{"n_head": 2, "head_dim": 128, "activation": "swiglu", "norm_eps": 1e-05, "rope_fraction": 1.0, "attn_scale": 0.0884, "parallel_block": false, "init": "normal", "init_std_up": 0.0203, "beta1": 0.9, "grad_clip": 1.0, "schedule": "cos", "batch_tokens": [8192, 16384], "steps": 11331}
Each number is 128 + 24 x the weight over its row's rms, rounded and kept within 0 to 255. Layers, rows and columns count from 0. The size above them is the row's rms in percent of the matrix's.

# layer 5 MLP up, 704x256, rms 0.172, rows 542-576, columns 128-191
size [111 114 100  74  95 108  26 106 112 102  91  87  93 100  91 106 100  88 105 101  87 105  81 105  85  86 110  73 102 115 107 106  93 114 103]
[[155 135 127 161 193 119 154 120 137 128 151 105 108 110 108 116 138  79 128  80 108 117 112 121 164 112  90 136 123 128  96 131  68  83 137 150  91 116 195 105 181 148  76 126 134 136 123 127 167 151 130 106 142 141 130 141 100 132 120 159 101 122  98 111]
 [140 134 143 129 142  98 146 169 120 121 131 131 114 140 133  98 133 163 144 117 149 188 141 126 107 117  89 141 128 174 118  54 119 169 111 146 124 133 116 101 122 163 147 101 125 152  72 121 166  68 108 165 138  89 135 121 153 123 144  86 146 141 117 131]
 [109 151 167 134 129 127 160 165 103 108 174 123 137 170 158 121 145 154 119 131  74 143 100 154 111 139 117 117 134 121 117  67  76 109  86 107 144 110  84 129 137 142 146 171  97 130 150 155 128 132 128 146 134 146 131 127 133 112 190 151 156 131 132 113]
 [129 167 108 129 164 122  97 115 135 103 136 130 112  82 127 131 123 161 128 170 135 102 133 161 155 141 127 113 140  89  94 153 161 164  68  83 134 127 124 139 120 170 119 138 144 101 131 120 174 128 145 150  94 162 134 127 139 126 137 117 157 168 108 130]
 [122 159 156 131 139 149 169 144 123 140 101 160 144  92 121 131  98 165 137 119 108 143 146  94 146 139 134 123 110  87 112 177 143 125 108 122 148  96 123 142 114  64 115  80 148  88 126 159 124 119  97 154 110 118 141 174 188 146 142 148 109 104 130 159]
 [156 116 107 122 131 125 147 123 145 151  91 136 128  95 119 149 146 140  95 130 106 142 138  79 132 123 105 152 161 160 112  98 134 118 134 108 132 187 140 116 143 114 114 160 163 110 204 146 104  90 119 109 148 112 143 171 144 137 171 130 107 131  96  96]
 [118 157 150 145 145 159 146 123  77 147 126 148 130 154 181 133 160  80 132 100 109 135 155 143 119 152  96 119  95 149 145 157 142 132 102 163 141  96 131 160 118 119  91 166 152 121 139 145 102 126  96 115 113 128  78 123  89 142 111 155 118 126 123 180]
 [171 139 144 116 156 196  84 132 146 147  93 131 114 122 113 105 115 120 130 162 155  98 101 119 118 131 132 136  61 136 135 110 126 124 106 123  88 136 165 126 188  94 113 127 153 130 187 106 137  99 116 145 111 130 149 136  91  87  95 100 103 125 123 140]
 [164 111 110  64 158 119  81 129 144 116 115 148 134 122 155 160 102 138 103 144 134 141 123 133 143  99 123 148 108 102 150 159 120 115 115 117  98 150 113 107 102 154 147 118 121 113 140 140 119 139  65 126 136 134 134  97 160 146 124 106 100 113 160 129]
 [177 114 117 121  92 146 108 118 178 107 121 117 132 145 110 144  98 127 134 144 162 132 108 102  85 159 104 153 162  93 137  92 136 112 103 110  97 134 138 136 167 147 114 118 149  89 145 122  99 115 117  90 115 124 132 147 120 112 129 119  97 110 130  74]
 [163 140 130 137 121 165 123 105 139 158 126 130 149 168 119 119 122 125 121 153 151 135  95 130  96 100 131 175 106 142 131  98  95 109 126 119 135 108 137 128  69 125 108 155 113 116 106 153  93 207 151 131 140 154 149 123 147  97 143 153 170 127 132 130]
 [148 123 106 107 114 115 104 121 129 145 116 123 100 116  93 169 165 151 103  78 137  77 116 138 115 168 124 117 147 139 121 109 154 180  87 152 157  95 130 184 177 114 173 107 110 135 109 123 125 127 117 111 119 122 116 159 117 124 126 144 145 146 171 171]
 [152 121  94 117 109 150 125 121 172 127 143 174 130 124 149  86 136  82 137 146 112 141 132 148 155  84 135 122 157 175 113 144 125 128 183 137 149 130 117  83 119 160 112 121 143 134 133 117 124  59  96 108 151 162 160 163 154 139 116 167 139 137  96 152]
 [116 109 138 131 133 184 106  75 146 124 135 157  85 144 132 113 127 110 131 129 105 117  96 143 121  99 154 124 110 144 150 168 141 145  98 141  69 146 169 150 120 150 155 111 179 109 114 121 124  80 105 130 163 107 106 147 114 122 135 136 134 126  60 107]
 [ 83  98 123  92 142 111 133  79 121 143 112 157 162 106 133 164 132 117 113 144 159 139 179 136 108 111 166 106 156 150 135 154 126 168 148 123 151 120 119 175 114 128 122 118  85 136 107 143 142 170 115 131 181 144 124 131  97 125 130 130 141  78 127 132]
 [135 139 135 121 145 119 135 130 149  95 141 127 116 125 116  90 122 137 159  79  92 114 134  87 127 129 163 142 100 129 140 115 173 141 167 134 171 143  94 154 116 121 140 169 136 115 135 102 156 131 134 129 142 115 158 123 131 127 155 152 116 125 139 144]
 [135 103 132 107 171  95 134 127 141 155 141 151 136 124 136 167 113 160 110 123 153 156 108  82 115 138 115 120 175 146  93 116 129 104 113 131 118 108 152 131 165 119 123 144 147 118 105 144 105 122 132 133  73 112 135 160 142 135 133 100  53 127 128 114]
 [122 172 157 153 174 163  99 132 125 148 101 126  91 144 132 114 132 123 121 131 130 114 147  88  94 125 131 111 122 125 113 120 146 128 128 158 131 167  92 160 129 127 171 141  97 122 119 157 119 131  99 106 147 165  93 123 129 124 158 166 141 121 104 127]
 [147 135 113 117 140 132 102 149  85  74 143 122 113 119 123 150 120 162 155  85 102 149 102 130 140 170 130 113 113 124 136 120 147 139 101 117 129 103 136 123  94 151 123 125 119 156 127 148 174 136 117 136  76  86  89  99  88 144 133  99 156 157 132 173]
 [129 170 115 100 103  84  93 150 141 123  90 155 139 134 114 134 173 156 144 132 145 139  92 132 168 154 117 111 134 158 126 135 169 152 111 101 121 123 151 115 118 151 147 119 114  98 153  97 158 150 162 147  81 118 158 128  99  52 184 106 170 148 132 129]
 [ 92 156 109 184 164 136 152  85 116 113 190 119 118 118 172 105 106 128 139 120 144  87 172  72 103 131 115  96 148 105  89 138 102 136 145  98 119 114 124  95 119 124 174 107 129 127 117 113 122 134 134 171  93  97 145 150 101 172 114 142  93 132 161  92]
 [110 110 131 142 171 136 149 126 102 144 140  92 125  67  98 100 104 135 143 146 150 146 122  87 168 131 157 141 125 148 119 105 123 151 147 129  91 156 151 109 152 137 120 145 150 118 143 152 120 140 124  69 132 117 149 106 174 107 115 138 118  98 169 181]
 [122 149 174 106  98 107 124 165  76 134 119 146  90 101 129 147 157 141 159 112 120 124 124 105 136 147 134 109 140 155 157 128 152 121 119 121 163 197 108 128 113 119 166  99 117 118 122  96 150 120 137 117 114 132 168 123 153 184 182 137 123 118 151 103]
 [101 119  98 137 125  79 182 133 128  86 115 112 126 133 146 112 123 151 147 148  80 117  97 122 103 104 119 123 116 130 118 130 143 154 111 149 131 118 100 115 106 108 134 125 122 145 152 120 132 115 134 125 149 135 141 145 113  95 135 124 132 114 151  83]
 [137 112 113 127 151 128 110 112 135 127 145 135 125 131 151  89 109 148 103 111 131 128 100 123 163 101 115 124 134 135 139 131 149 103 192 130 149 111  68  93 120 146 139 120 114 158 146 118 139 154 135 121  89 109 118 120 112 123 155 140 177 158 108 134]
 [119 143 116 110 108 160  93  97 137  97 124 169 163 163  94 119 111 142 107  85  96 151 117 154 127 151  89 112 108 127 137 109 138 110 136 161 123 158 136 164 169 153 107 149 172 121 133 147 121 164 126 102  86 126 122 182 138 125 148 153 124 107 136  92]
 [156 136 125 113  91 135 145 112 125 161 146 155 170 117 163 132 170 123 152 136  93 124 111 135 123 167 121 163  98  90 137 137 128 105  86 123 138  81 115 122 100 109 152 141 144 161 115 143 144 120 164 130 163 107 110 127 123  67 143 114 104 131  83 116]
 [111 103 123 117  90 116  81 146 127 118 106 141  70 112  84 129 142 120  78 118 127 159 146 133 114 130  96  89 114  72 153 114 143 120 133 143  99 159 135  87 150 126 103 152 118 141 116 125  94 174 147  76 111 106 132 140 119 110 128 155 147 179 101 147]
 [125 158  87 129 116 129 128 145 131 123 100 126 117 140 142  59 143  89 141 107 134 137  87 136 131 113  85 136 164 145 141  94 107 164 104 156 133 112 169 114 151 111  99  98 108 128 135 111 152 141  92 173 136 132 149 110 129 128  86  97 161 109  84 154]
 [138 154 134 155 123 107 174 155 103 117 125 113  88  77  89 122 153 124 144  89 117 143 102 139 144 140  85 135 119 147 138 143 138 128 111 117 131  97 140 156 100 104 143 124 129 130 107 124 113 146 103 110 124  87 125 123 138 120 107 108  72 131 131 125]
 [131 125 104 125 120 119 125 110 133 125 114 107 124 124 122 125 168 152 146 166 107 152 126 115  97 134 105 152 170 111 136 131 163 127 139 124 112 172  99  91 118 118 104 123 134 158  73 156 170 138  84 153 165  81 134 162  99 109 139 132 129 160 125 122]
 [101 154  80 141 146 167 210 137  82 153 155 178 132 130 125 132 107 107 134 142 123  94 104 124 159 120 108 105 134  95 121 147 137 116 115 136 101 134 104 141 142 150 154 135 148 140 138 115 121 173  84 135 176 136  99 123 136 134  99 148 116 150 175 155]
 [172 125 154 152 115 153 119 129 139 101 112 125 149  90 122 126 120 160 136  90 109 107 130 126 143 150  78 112 115 159 142 114 130 146 113 102 132 122 156 107 105  97 139  88 112 104  61 106 142 112 142 123 111 164 149 101 110 115 150 112  88 135 106 172]
 [ 96 170 129  70 135 119 156 114 120 106 116 108  96 171 153 140  98 171 130 122 140 137 112 124 122 146 101 152 107 145 126 106 188 141 111  74 145 141 123 118  91 102 149 141 170 142 124 122 121 122 153 120 133  99 154 129  96 141 128 136 128 139 156 143]
 [120 141 114 117 115 142 112 129 136 102 135 100 136  97  86 156 126 143 107 129 165 155 123 165 116 125 128  87 150 108 146 133 132 101 155 145 115 139 156 159 122 148 127 143  71 150 108 126 150 106  97 114 133 109 129 156  72 115  50 152 157 102 128 130]]
# layer 5 MLP down (transposed), 704x256, rms 0.0597, rows 542-576, columns 128-191
size [102 107  97  73  95 103  27 109 111  98  92  87  92 100  83 111 100  92 103 104  95 111  78 105  88  90 110  72  98 115 108  99  90 117 105]
[[ 99 127 169  79 130 127 162 117  98 135 149 139  99 112 150 104  98 170 115 109  83 169 118 143 104 117 109 127 104 163  73 144 124 137 135 174 123 169 126 112 137 146 128 138 178 140 119 126 159 102 139 120 150 116 161  67 128 105 123  97 133 134 119 161]
 [148 139 118 125 123 130  85  76 135 145 126 114 152 104 115 128  62 145 120  96 101 143 120 173 137 167 115 168  95  77 131 129 116 126 109 111 142 107 129 150 140 128 156 138 122 120 101 146 119 141 123 129 132 117 115 115  77  98 140 170 128 153 150 107]
 [151 109 105 128 116 156 127 148 140 152 154 190  86  87 140  72  89 101 139 159 152 111 135 132 129 132 141 105 102 131 149 101 103 127  71 152  78 144 138 161 122 112 135 138 147 136 157 138 117 114 125 100 127 119 124 108 159 165 115 122 104 148 122 151]
 [150 140  94 135 143 125 140 127 119 131  70 143 129 141 124 140 105 147 103 119 138 130 108 118 101 167 128 118  95 149 159  97 113  96 144 140 121 134 120  95 149 140 152 155 171  77 116 119 102 134 132 139 113 115  61 121 145 131  79 110 127 157 123 132]
 [113 153 127 156 122 106  87 123 121 133  78 120 127 117  99 150 121 167 105 146  87 170  80 123  88 147 123 121  95 119  99 123 128 129 102 118 134 147 116 122  99 171 129 108 128 125 144 138 158 154 121 144 167 102 134 123 110 139 152 115 100 133 122 126]
 [164 122  86 168  99 115 109 116 108 111 125 159 100 159 122 155 122 161  92 119 172 138 175 132  85 126 115 169  91 105  83 137 172  93 123 133 122 149 107 143 129 147 117 146 131 126 132 119 146 126 102 144 106 122 156 134 128 159  98 126 127 114 137 158]
 [123 125 114 147 139 117 103 114  84  98 115  86 142 146 117 138 137 127 152 116 130 137 162 107  93 116 134 113  94 112 171 162 147 130 114 141 150  91 139 132 156 100 157 149 128 116 118 124 135  83 120 123 114  96  82 151 117 130 110 118 152 182 125 133]
 [139  92  98 122 123 133 117 146  97 142  99 100 145  82 112 149 106 140 144 131 118 141 104 129 158 123 131 142 164 147  94 111 150  93 150 183  97 127 115  65 126 142 105 129 129 135 117 113 103 106 154 116 157 144 134 127 164  93 107  98 143 127 129 107]
 [132 190 141 118 153 136 138  87 140 125  65 153 139 126 132 139  80 112 183 107 143  77 166 138 109 145 172 115 144 126 137 129 122 120 117  93 144 149 154 169 122 166 134 129 145 139 151 133 127 113 132 146  99 118 117 137 134 102 107  96 121 136  82 134]
 [ 91 163 119 128  98 145 148 121 136 137 145 158 120 122 106 136 154 108 108  68 127 111 127  98 124  92 138 120  97 138 156 143 129  83 129 128  92 131 129 125 120 138 153 111 107 127 114 119 172  83 140 146 168  92 177 102 125 124 117 102 187  87 111 150]
 [130 123 147  90 128 114 142  96 114 166 131 120 146 113 167 118 118 160 137  79 105 167 152 114 142 129 156 102 126 126 125 116  98 128 152 126 143  81 111  96 139 172 116 118 117 147 106 116 178  94 122 150 120 143 152  99 112 122 156  89 111 106 145 156]
 [ 96 148 134 156  91 138 138 116  87 153 108 136 124 165 146 135 147 180  95 153 126 104 124  93 171 119 121 132 110  97 116 182 119 168 154  71 132 118 123 182 128 105 139 100 101 119 143 144 130 119  98 145 132 130 119 136 110 108 111 140 152 113 128  92]
 [156 136 109 150  98 101 109 128 143 112 133 111 109 137 145 147 167 145 151 120 128 101 109 116 100 107 109 122  79 145 119  81 135 174  95 128 134 131 171 121 124 143 144 152 140  86 122 128 130 150 127 126 118 111 107 117 129 117 111 162 133  57 112 105]
 [111  99 118  92 143 123 182 121 105  98 120 123 162 127 105 147 160 123 153 166 128 131 119 130  63 131 117  85 143 132 127 145 119 127 101  88 119 116 144  84 141 129 144  77 116 137 132 125  91 162 126 123 150 125 137 160  92 129 120 157 121 117 132 139]
 [125 121 151  97  85 173 121 136 132 143 112 133 126 117 146 102  97 150 138 131 132 124  93 121 163 105 128 166 139 147 131  93 126 153 142 134 126 145 159 127 165 114 131 158 123  78 152 151 102 147 176 146  97 128 102 106  79 127 135 164 115 111 122 140]
 [139 114 140 132 151 134 122 148 101 135 108 105 125 135  97 136 103 182 184 116 128  94 106 113 182 153 142 111 102 120 153 126 164 103 135 115 140 136 138 110 135 103 101 134 146 149 107 115 156 156 160  90 160 111 138 147 133 119 112 129  95 137 166  88]
 [128 166 156 138 113 119  70 104 105  92 103 121 126 117 151  83 116 128 131 133 156 128 134 127 136 171  77 137 114 117 135 143 124 144 100 131 107 169 129 176 141 167 158 152 100 130 154 117 151 150 160 160 115 130 137 132 108 151 135 113 122  92 166 121]
 [141 153 121 141  73  94 117 122 129 146 119 131 101 119 151 137 136 134 124 114 158  96  84 135 123 151 155 138 112 106 149 134 113 118 139 136 128 114 147 132 160 113  96 139 179 145 108 100 123  80 165 179 105 126 136 141 105 109 119 124 162 128 142 147]
 [116 132 167 103 109 113 134  49 123 127  83 109 181 157 136 132 159 139 164 105 130 147 159 147  95 119 169 156 123 144 113 124 117 103  78 137 111 134 140 114 124 133 119 146 143 164 105 112  72 122 124 136  98 153 140 117  91 169 154 157 115 139 133 154]
 [101 134 131 146 137 159 108 164 140 124 105 166 132 122 115 134 136  97 139 125  83 126  97 125 151 138 138 141 116 106  99 124 168 114  98 164  91 142 180 115 131  82 101 152 130 100 107 117 127  93 120 123 159  82 159  69 119 127 124 107 125  99  67 143]
 [ 97 123  95 134 110  89  94 146 140 123 113  93 139 145 169 180  97 131 145 151 125 106  97 130 164  95 102 102 108  99 135  84 143 114  83 132 154 125 121 148 112 131 130 101 143  94 159  95 112 101  82 136 113 132  83 106 124  87  95 103 113 135  80 158]
 [146 121 108 135 125 123 132 130 147 123 133 137  67 142 164  84 137 128 120 123 156 147 125 152 126 109 115 156 132 123 138  86 154 138 108 142 155 142  97 128 110 194 128  83 123 157 178  97 130 130 111 117 108 111 114  98 131 134 116 112 105 114 141 151]
 [136 151 149 143  93 121 140 125 123 134 135 107 134 143 157  85  95 127  64 128 135 129 120 122  97 144 163 114 147 109 127 137 166 145 151 160 102 117 109 121 151 126  93 163 167 123 116 139 123 118 119 173 102 102 113 119 144 132  71  99 122 106  92 105]
 [160 160 146 153  90  78 186  94 148 149 145 129 129 103 162 153  97 136 133 114  84 102 161 150 141 118 176  82 161  95 143  89 137 130 136 135 176 120 133 173 132 121 164 145 121 152 114 159 125 141 118 165 123 115 101 120  88 170  99 138 144 117 131 137]
 [136  97 129  98 109  99 127  89 117 130 162 115 134 127 101 125 117 150  97 142 133 100 138 102 155 111 123 132 130 119 105 142 114 151 136 144 142 144 117 158 178 145 131 160 157 131  97 109 141 146 124 127 107 137 139  96 123 151 136 148  70 130 130 122]
 [144 159 104 123 146 148 137 127 115 161  88 132 165 168  61 142 128 101 167 157 112 146 131 119 131 154 107 149 148 103 106  79  62 134  69 143 142 151 154  89 139 113 125 131 119  72 150 120 120 141 111 128 127 120 145  95 133  96 106  91 147 121  90 166]
 [122 129 146  73  82 103 131 131 101 141 115 128 138 120 152 163 168 140 136 151 133 118 140 172 140 156 125 169 128 108  55 133 135 149 130 150 108 162 102 160 124 150 135 154 111 118 154 135 120 141 148 128 101 123  85 102 111 147 105 130 159 140  86 104]
 [104 112 119 123  99 125 149  89 143 137 138 120 163  98 122 162 136 105 104 119 106 161 112 111 140 122 163 166 102 152 136  98  82 115 133 138  75 109 156 161  89  91 147 118 138 154  97 146 133 143 123 142 123 105 104 183 122 126 151 104  91  85 130 172]
 [113 111  63  99 123 133  88 125 167  99 159 112 113 152 148 147 120 128 136  92 155 158 108 136  98 136 126 120 110  73 146 158 107 124 129 158 125 132 185 130 126 129 178  82 101 151 107  87 128 118 149 112 128 147 113 117  90 165 137 129 158 105 127 140]
 [114 126 139 105 122 136 172 152 150 120 120 122  64 119 193 132 123 116  99  98 122 113 133 137 136 108  85 156 152 147 123 141 118 161  87 134  98  67 140 141 145 146 108 119 126 129 156 156 131  93 154 113  92  80 171 116 115  79  98 146  90 142 147 153]
 [103 142 119 147  41 147 100 123 142 172 127 156 127  79 120 163 127 100 166  85  88 164 138 158 128 135 117 117 121 124 113 137 128 112 130 141 147 130 111 100 117  95 129 114 145 154  99 150 146 105 142 112 102 121 133 133  99 165 130  95 153 110 139 160]
 [120  98 142 105  99 122  97 134 142 134  99 151 121 136 155  77 134 115 137  95 120 144  95 157 101 131 133 144 116 126 121 160 118 128 132 167 157 158 129 129 101 140 127 146 110 104 130 115 155 126 153 113  71 112 174 122 149 170 107 113 191 119 156 143]
 [121 124 136 171 158 113 144 188 114 138 148 119 141 146 156 134  83 102 154 149 116 146 128 101 161 164 127  86 143 104  95 118 105 111 150 133 162 134  56 107 144  99 122 151 138 132 131 121 114 127 172 174 120 125 144 129 130 109 126 124  71 141 110 128]
 [153 141 141 133 141 104 121 125 134 116  56 145  92 131 150 139 104 147  71 149 124 117 125 106 124 136 168 123 106 122 159 114 130 150 146 133  79  93 127 144 141 108 141 130 170 131 126 127 129 115 122 128 122 126 129 101 165 119 149 137 117 135 148 173]
 [108 112 139 132 142 100 163 134 130 180 182 166 115 132 130 116 112 128 104 144 150 141 110 181 119 152 125 135 109 143 137 145 132 145 157 120 127 107 111 131 137 159 135 118  92 142 134 176 140 134  99 155  89 104 146 155 148 110 131 110 101 108 121 158]]
# layer 5 MLP gate, 704x256, rms 0.162, rows 543-577, columns 128-191
size [107 100  70  89 108  27 107 113 101  90  88  89 106  82 106  99  96 104  99  93 112  77 106  93  89 111  74 104 115 105  99  96 113 100  71]
[[156 138 127 161  96 145 150 127 126 132 101 129  80 120  96 130 186 126 170 161  73 135 139 135  90 108 111 115  90 112 167  99 130 147 151 152  98 170  75  95 134 143 162 152 120 154 115 128 113 113 152 109 179  97 151 135 122 133 170 112 146 135 146 182]
 [125 125 128 141 112 136 134 107 117 133 128 129 135 103 109 170 140 125  60 178 106 141 134 131 140 105 159 160 108  99 122 104 140  81 138  69  85 115 147 137 141 135 147 145 127 156 131 101 119 138 164 106 105 165 108 110 118 131 123 168 125 110 113 126]
 [117 127 150 142 131  64 128 105 115 170 135 115  99 153 179 149 155  89 134 131  98 153 114 168 131  97 128  93 106 116  97 102 131  74 149 160 114 138 125 116  83  96 123 149 140 133 144  77 147  98  86 105 176 120 118 136  92 158 113 146 134 173 153 137]
 [ 95 139 118 139 140 130 169 114  99 117  93 106 161 110 110 132 126 147 131 111 114 107 126 111 156 115 109 141 108 159 100  96  99 116 125 148 149 124 149 157 142 113 124  81 116  88 173  94  97 145 106 101  81 130 141 134 153 143 126 115 139 100 135 122]
 [ 91 161 143 143 116 114 143 105 129 173 110 123 118 123 143 122 106 158 103 138 140 108 142 170 162 109 140 139 114  84 137 121 138 128  98  97 141  71 125 145 102 121 110 131 148 107 141  84 125 101 166 117 157 115 143  97 150 112 114  95 141 147 132 139]
 [141  96 164 139 145 124 132 156 114 128 104 122 122  95  86 118 154 127 120 174 130 120 119 112 141 134 146 102 102 167 175 134 160 123 163 143  87 120  96 126 116 111 133 130 115 137 168 152 163 107  93  73  88 135 108 143 160 140 145 132  88  98 133 116]
 [103 140 153 157 115 132 147 132 107 107 164 130 142 145 161 153 160 117 136  91  76 102 151  95 184 136 159 144 160 113 132 125 122 160  97 113 168  79 150 147  99 116 158 104 104  93 135 132 118 109  62 132 110 155 127 126 145 142 150 170 134 132 118 156]
 [138  93 106 125 111 183 151 147 129 136 123  93 118 114  85 158 164 120 123 130 186 194 107 148 126 124 156 129 138 151 110  66 143 101 115 172 134 165  93 176 171 105 114 152 159 123 131 153 173  60 152 100  92 142 160 111 136 105 166 110 135 136 143 135]
 [134 134 117 128 126 149 140 156 132 141 125 127 148 112 128 135 161  99 138  95 140 114 165 140 176 110 147 124 129 125 154 126 155 146 160 153 114 132 115 124 159 111 154 130  50 159 147 133 135 125 155 143 153 135  73 146 156 121 111 129  96 157 119 106]
 [122 107 123 115 195 112 124 174 105 130 143 111 147 146 136 125 143 100 129 137 122 126  95 129 102 124 147 122 115 109 136 127 128 147 143 134 127 160  94 143 104 118 103 138 135 104 131 151 123 154 130 143 145 149 100 154 148 155 134 103 144 168 148 128]
 [171 112 171 131 164 139 101 109 128 121 138 152 112 102 125 144 170 118 148 145 133  97 105 108 120  83  73 143 135 101 123 128 108 157 125 139 113 114 105 143 138 144 141 176 155 124 144 123 128 113 153 136 145 129 132  93 150 112 141 192 116 129 139 120]
 [137 129 124 128  97 107 120 134  97 153 151 145 149  78 111 103 133 129 153 148 130 107 170 138 139  98 155 172 115 155 141 136  97 138 154 157 102 134 152 160 161 169 143 119 136 129 142 145 131 139 102 102 110 106 164 127 144 184 111 149 124 119 141 162]
 [107 145 144 127 117 162 128 107 127 141 160 123 112 156 128 119 135 137 123 108 129 105 140 127 147 124 112 126 126 171 137 158 122 179 104  94 116 108 179 142 127  78 164 138 142  84 128 131 101 154 116 151 132 117 172 120 166 140 138 134 122 142  87 111]
 [134 101 127 124 152 121 115 150 122  97 135  76  83 163 119 133 103 132 120 126 131 140  79  85 113 121 113 135 137 100 157 123 126 128  87 123  84 160 143 117 123 131 144  93  92 107 164 164 141 115 145  87  57 155 128 120 139 126 130 118  92 149 124 133]
 [124 115 109 149 130 126 139 136 180 106 155 169 105 138 111  88 130 119 176  91 102 116 154 113 115 155 146 151 142 131 141 110 127 132 188 156 160 148 131 147 116  94 129 158 154 125 135 106  98 103 148  88 141 157 125  89  89 160 137 123 145 127 123 123]
 [104 112 129 103 150 124 116 122 112 119 126 120 125 132 119 139 124 163 148 126 128 136 139 125 117 119 160  89 122 104 140 114  61 124 126 131 100 143 134 113 106 131 110  75 121 151  96 121 133 114 185  97  96  85 163 178 153 133 126 125 128 107 136 147]
 [115 117 118 101  97 138 126  99 133 152 139 122  96 116 174 172 169 116 111 111 151 167 119 113  85 132 137 116 118 164 130 142 121 122 132 127 130 129 101 156 185 120 123 138 134 104 130 151 117 121 143 156 115 135 120 112 149 115 118 121 121 110 164 127]
 [158 148 162  81 120 128 117 117 121 127 132 121 115 142 128 109 131 166 150 125 120  97 136 153 142  90  87  97 102 175 160 143 129 130 115 104 126 119 130 164 105 130 130 117 135 111 119 136 151 136 127 143 139 123 137 130 168 108 139 136 155 129  55 117]
 [118 136 131 136 115 121 116 128 148 107  90  75 132 106  85 108 102 136 105 148 121 125 135  86 105 115 140 108 162 168 113  92 160 108 135 111 101 126 125 121 117  76  95 151 105  92 137  73 152 129 105 151 151 138 165 158 129 148 127 141  99 156 120 115]
 [160 117  94 103 197 111 185 141  96 154 161 111 102 131 141 135 155  93 131 132 129 169 121 116 116 158 125 130 167 149 138 126  78 111  92 140  67 133 100 135 147 117 118  99 156  88 138  80 123 147 125 125 119 120 118 123 186 118 125 148 142 106 133 176]
 [137 127 160  97 111 130 158 158 114 135 147 160 103 114 120 125 127 114 112 144 135  66 127 113 151 122 158 130 143 120 136  96  94 158 147 121 132 155 102 176 179 146 123 119 148 127 116 112 145 118 111 130 122 140 106 120  78 133  91 104 162 117 117 153]
 [102 161 162 113 112 113 106 131 129 135 112 128 125 142 161 135 119 155 103  99 129 123 105  98  92 123 147 135 133 100 154 130 153 132 102 122 136 170 127 135 135 120 130 108 140 122 110 108 139 106 150 138 107 102 170 104 177 172 169 148 105 123 129  98]
 [105 102 168 127 136 132 127 123  93 137 117 101 117  88 130 150 115 114 104 131 135 137 135 159 154 122 125 130  99 114 140 128 166 134 102  77 106 116 136  94 154 150 162 115 128 167 104 126 129 147  92 145 122 179 143  83 161 160  96 160 157 114 138 114]
 [132 115 125 135 144 148 100  93 116 113 123  76 145 161 149 116  90 150 101 109 139 149 134 160  92 145 139 145  95 161 125 160 104  80 159 131 129 163 135 167 101 140  96  98 153 147 119 179 200 107 105 113 107 144 133 139 166  97 144 162 127 159 105 145]
 [122 149  76  97 166 124 126 142 119 119 107 130 148 167 104 123 149 128 124 133 103 130 112 122 153 153 107 120 105  90 125  90 143 103 102 140 127 129 116 157 153 144 129  85 100 113 118 161 127 163 132 118  96 124 123  47 125 117 178 115 135 138 157 165]
 [ 98 107 112 148  67 132 137 128 137 122  96 134 128 104 140 146 150 107 158 134 146 105 177 148 155 100 131  98 151  91 140  93 132 140 118 129 143 111 149 115  98 154 131 149 125 118  97 135  62 137 129  98 130 168  93 112 129 122 114 117 147 141 147 154]
 [139 137 104 109 142  99 139 134 122 145 112  90 102 140 133 121 136 107 134 147 177 143  75 156 121 123 166 141 117 148 142  91 142 166 139  95 122 108  65 156 142 110 132  77 156 128  67 131  84 137 113 112 151 145 108 175  80 128 167 101 162 108 145 139]
 [169 135 121  97 142 124 133 123 116 103  82 131 112 106 146 168 112 163 149 133 127 127 134  75 151 112 109 156 146 101 123 121 118 135 111  97 121 149 131 140 142 126 139 130 105  97 105  97 151 147 136 140 129 109 117 101 131  98 125 175 167 130 149  98]
 [117 133 112 142 123 163 124 149 135 168 140 140 164  90 167 134 106 164 124 141 139 135 104 165 138 163 113 153 117 122 167 124 123 128 125  95 161 112 115 112 104 144 140 139 131 116 134 144 139 112  80 113 112 154 108 117  96 124 132 180 127 132 129 130]
 [125 165 121 138 169 135 148 138 135  81 109 140 133  90 117 140 141 129 126 117 130 135 136  86 115 146 121 132 100 119  88 120 132 135 102  91 149 144 119 167 160 162  86 138 126 103 108 154  82 147 144 104 117 139 123 159 130 147 135 139 132 101 110 153]
 [124 123 120 103 159 102 135 165 142 119 153 119 123 128 120 140 146 114  83 114 117 145 133 154 133  99 127 185 174 138 115 113 136 109 113 156 135 192 123 152 146 152 117  85 131 142 140 158 142 101 120 112 159 115 110 131 133 166 100 115 133 171 156 185]
 [149 144 144 136 116 176 122 146 140 114 178  91 155  87 125 132 115 143 140 125 149 109 111 166 140 139 137 125 108  81 137 126 104 140 130 157 153 124 124 138 147  95 130 116 158 136 135 126 110 120 130 140 121 161 143 148 139 124 123 147 148 128 139  99]
 [128 151 135 158 139 163 155 129 134 132  86 138 149 132  90 102 147 122 125 167 176 139 118 133 165 145 152 107 105 114  67 123 127 172  90 139  99 152 119 135  95 157 166 140 143  83 119 123 129 161 101 155 130 104 112 142  83 124 125 143 108 100 104  92]
 [167 106 118 144 139 139 134 140 152 101 125 138 115 154 150 153 137 152  90  90 130  87  83 175 143 125 128 134 137 168 147 133 119 107 136 134 151 130 112 146 122 131 142 114 143  81 166 117 184 161 134 127 134 133  95 140 110 120 103 138 127 152 153 150]
 [102 100 115 147  49 122 112 134 127 137 125 161 151 120  93  94 103  80 113 108 144 142 139 113 132 158 143 133 137 113 133 151 124 154 128 129 113 149 130 123 156 152 146 132 144 128 133 106 119 181 157  99 115 136 174 107 121  84 123 155 122 129 137 100]]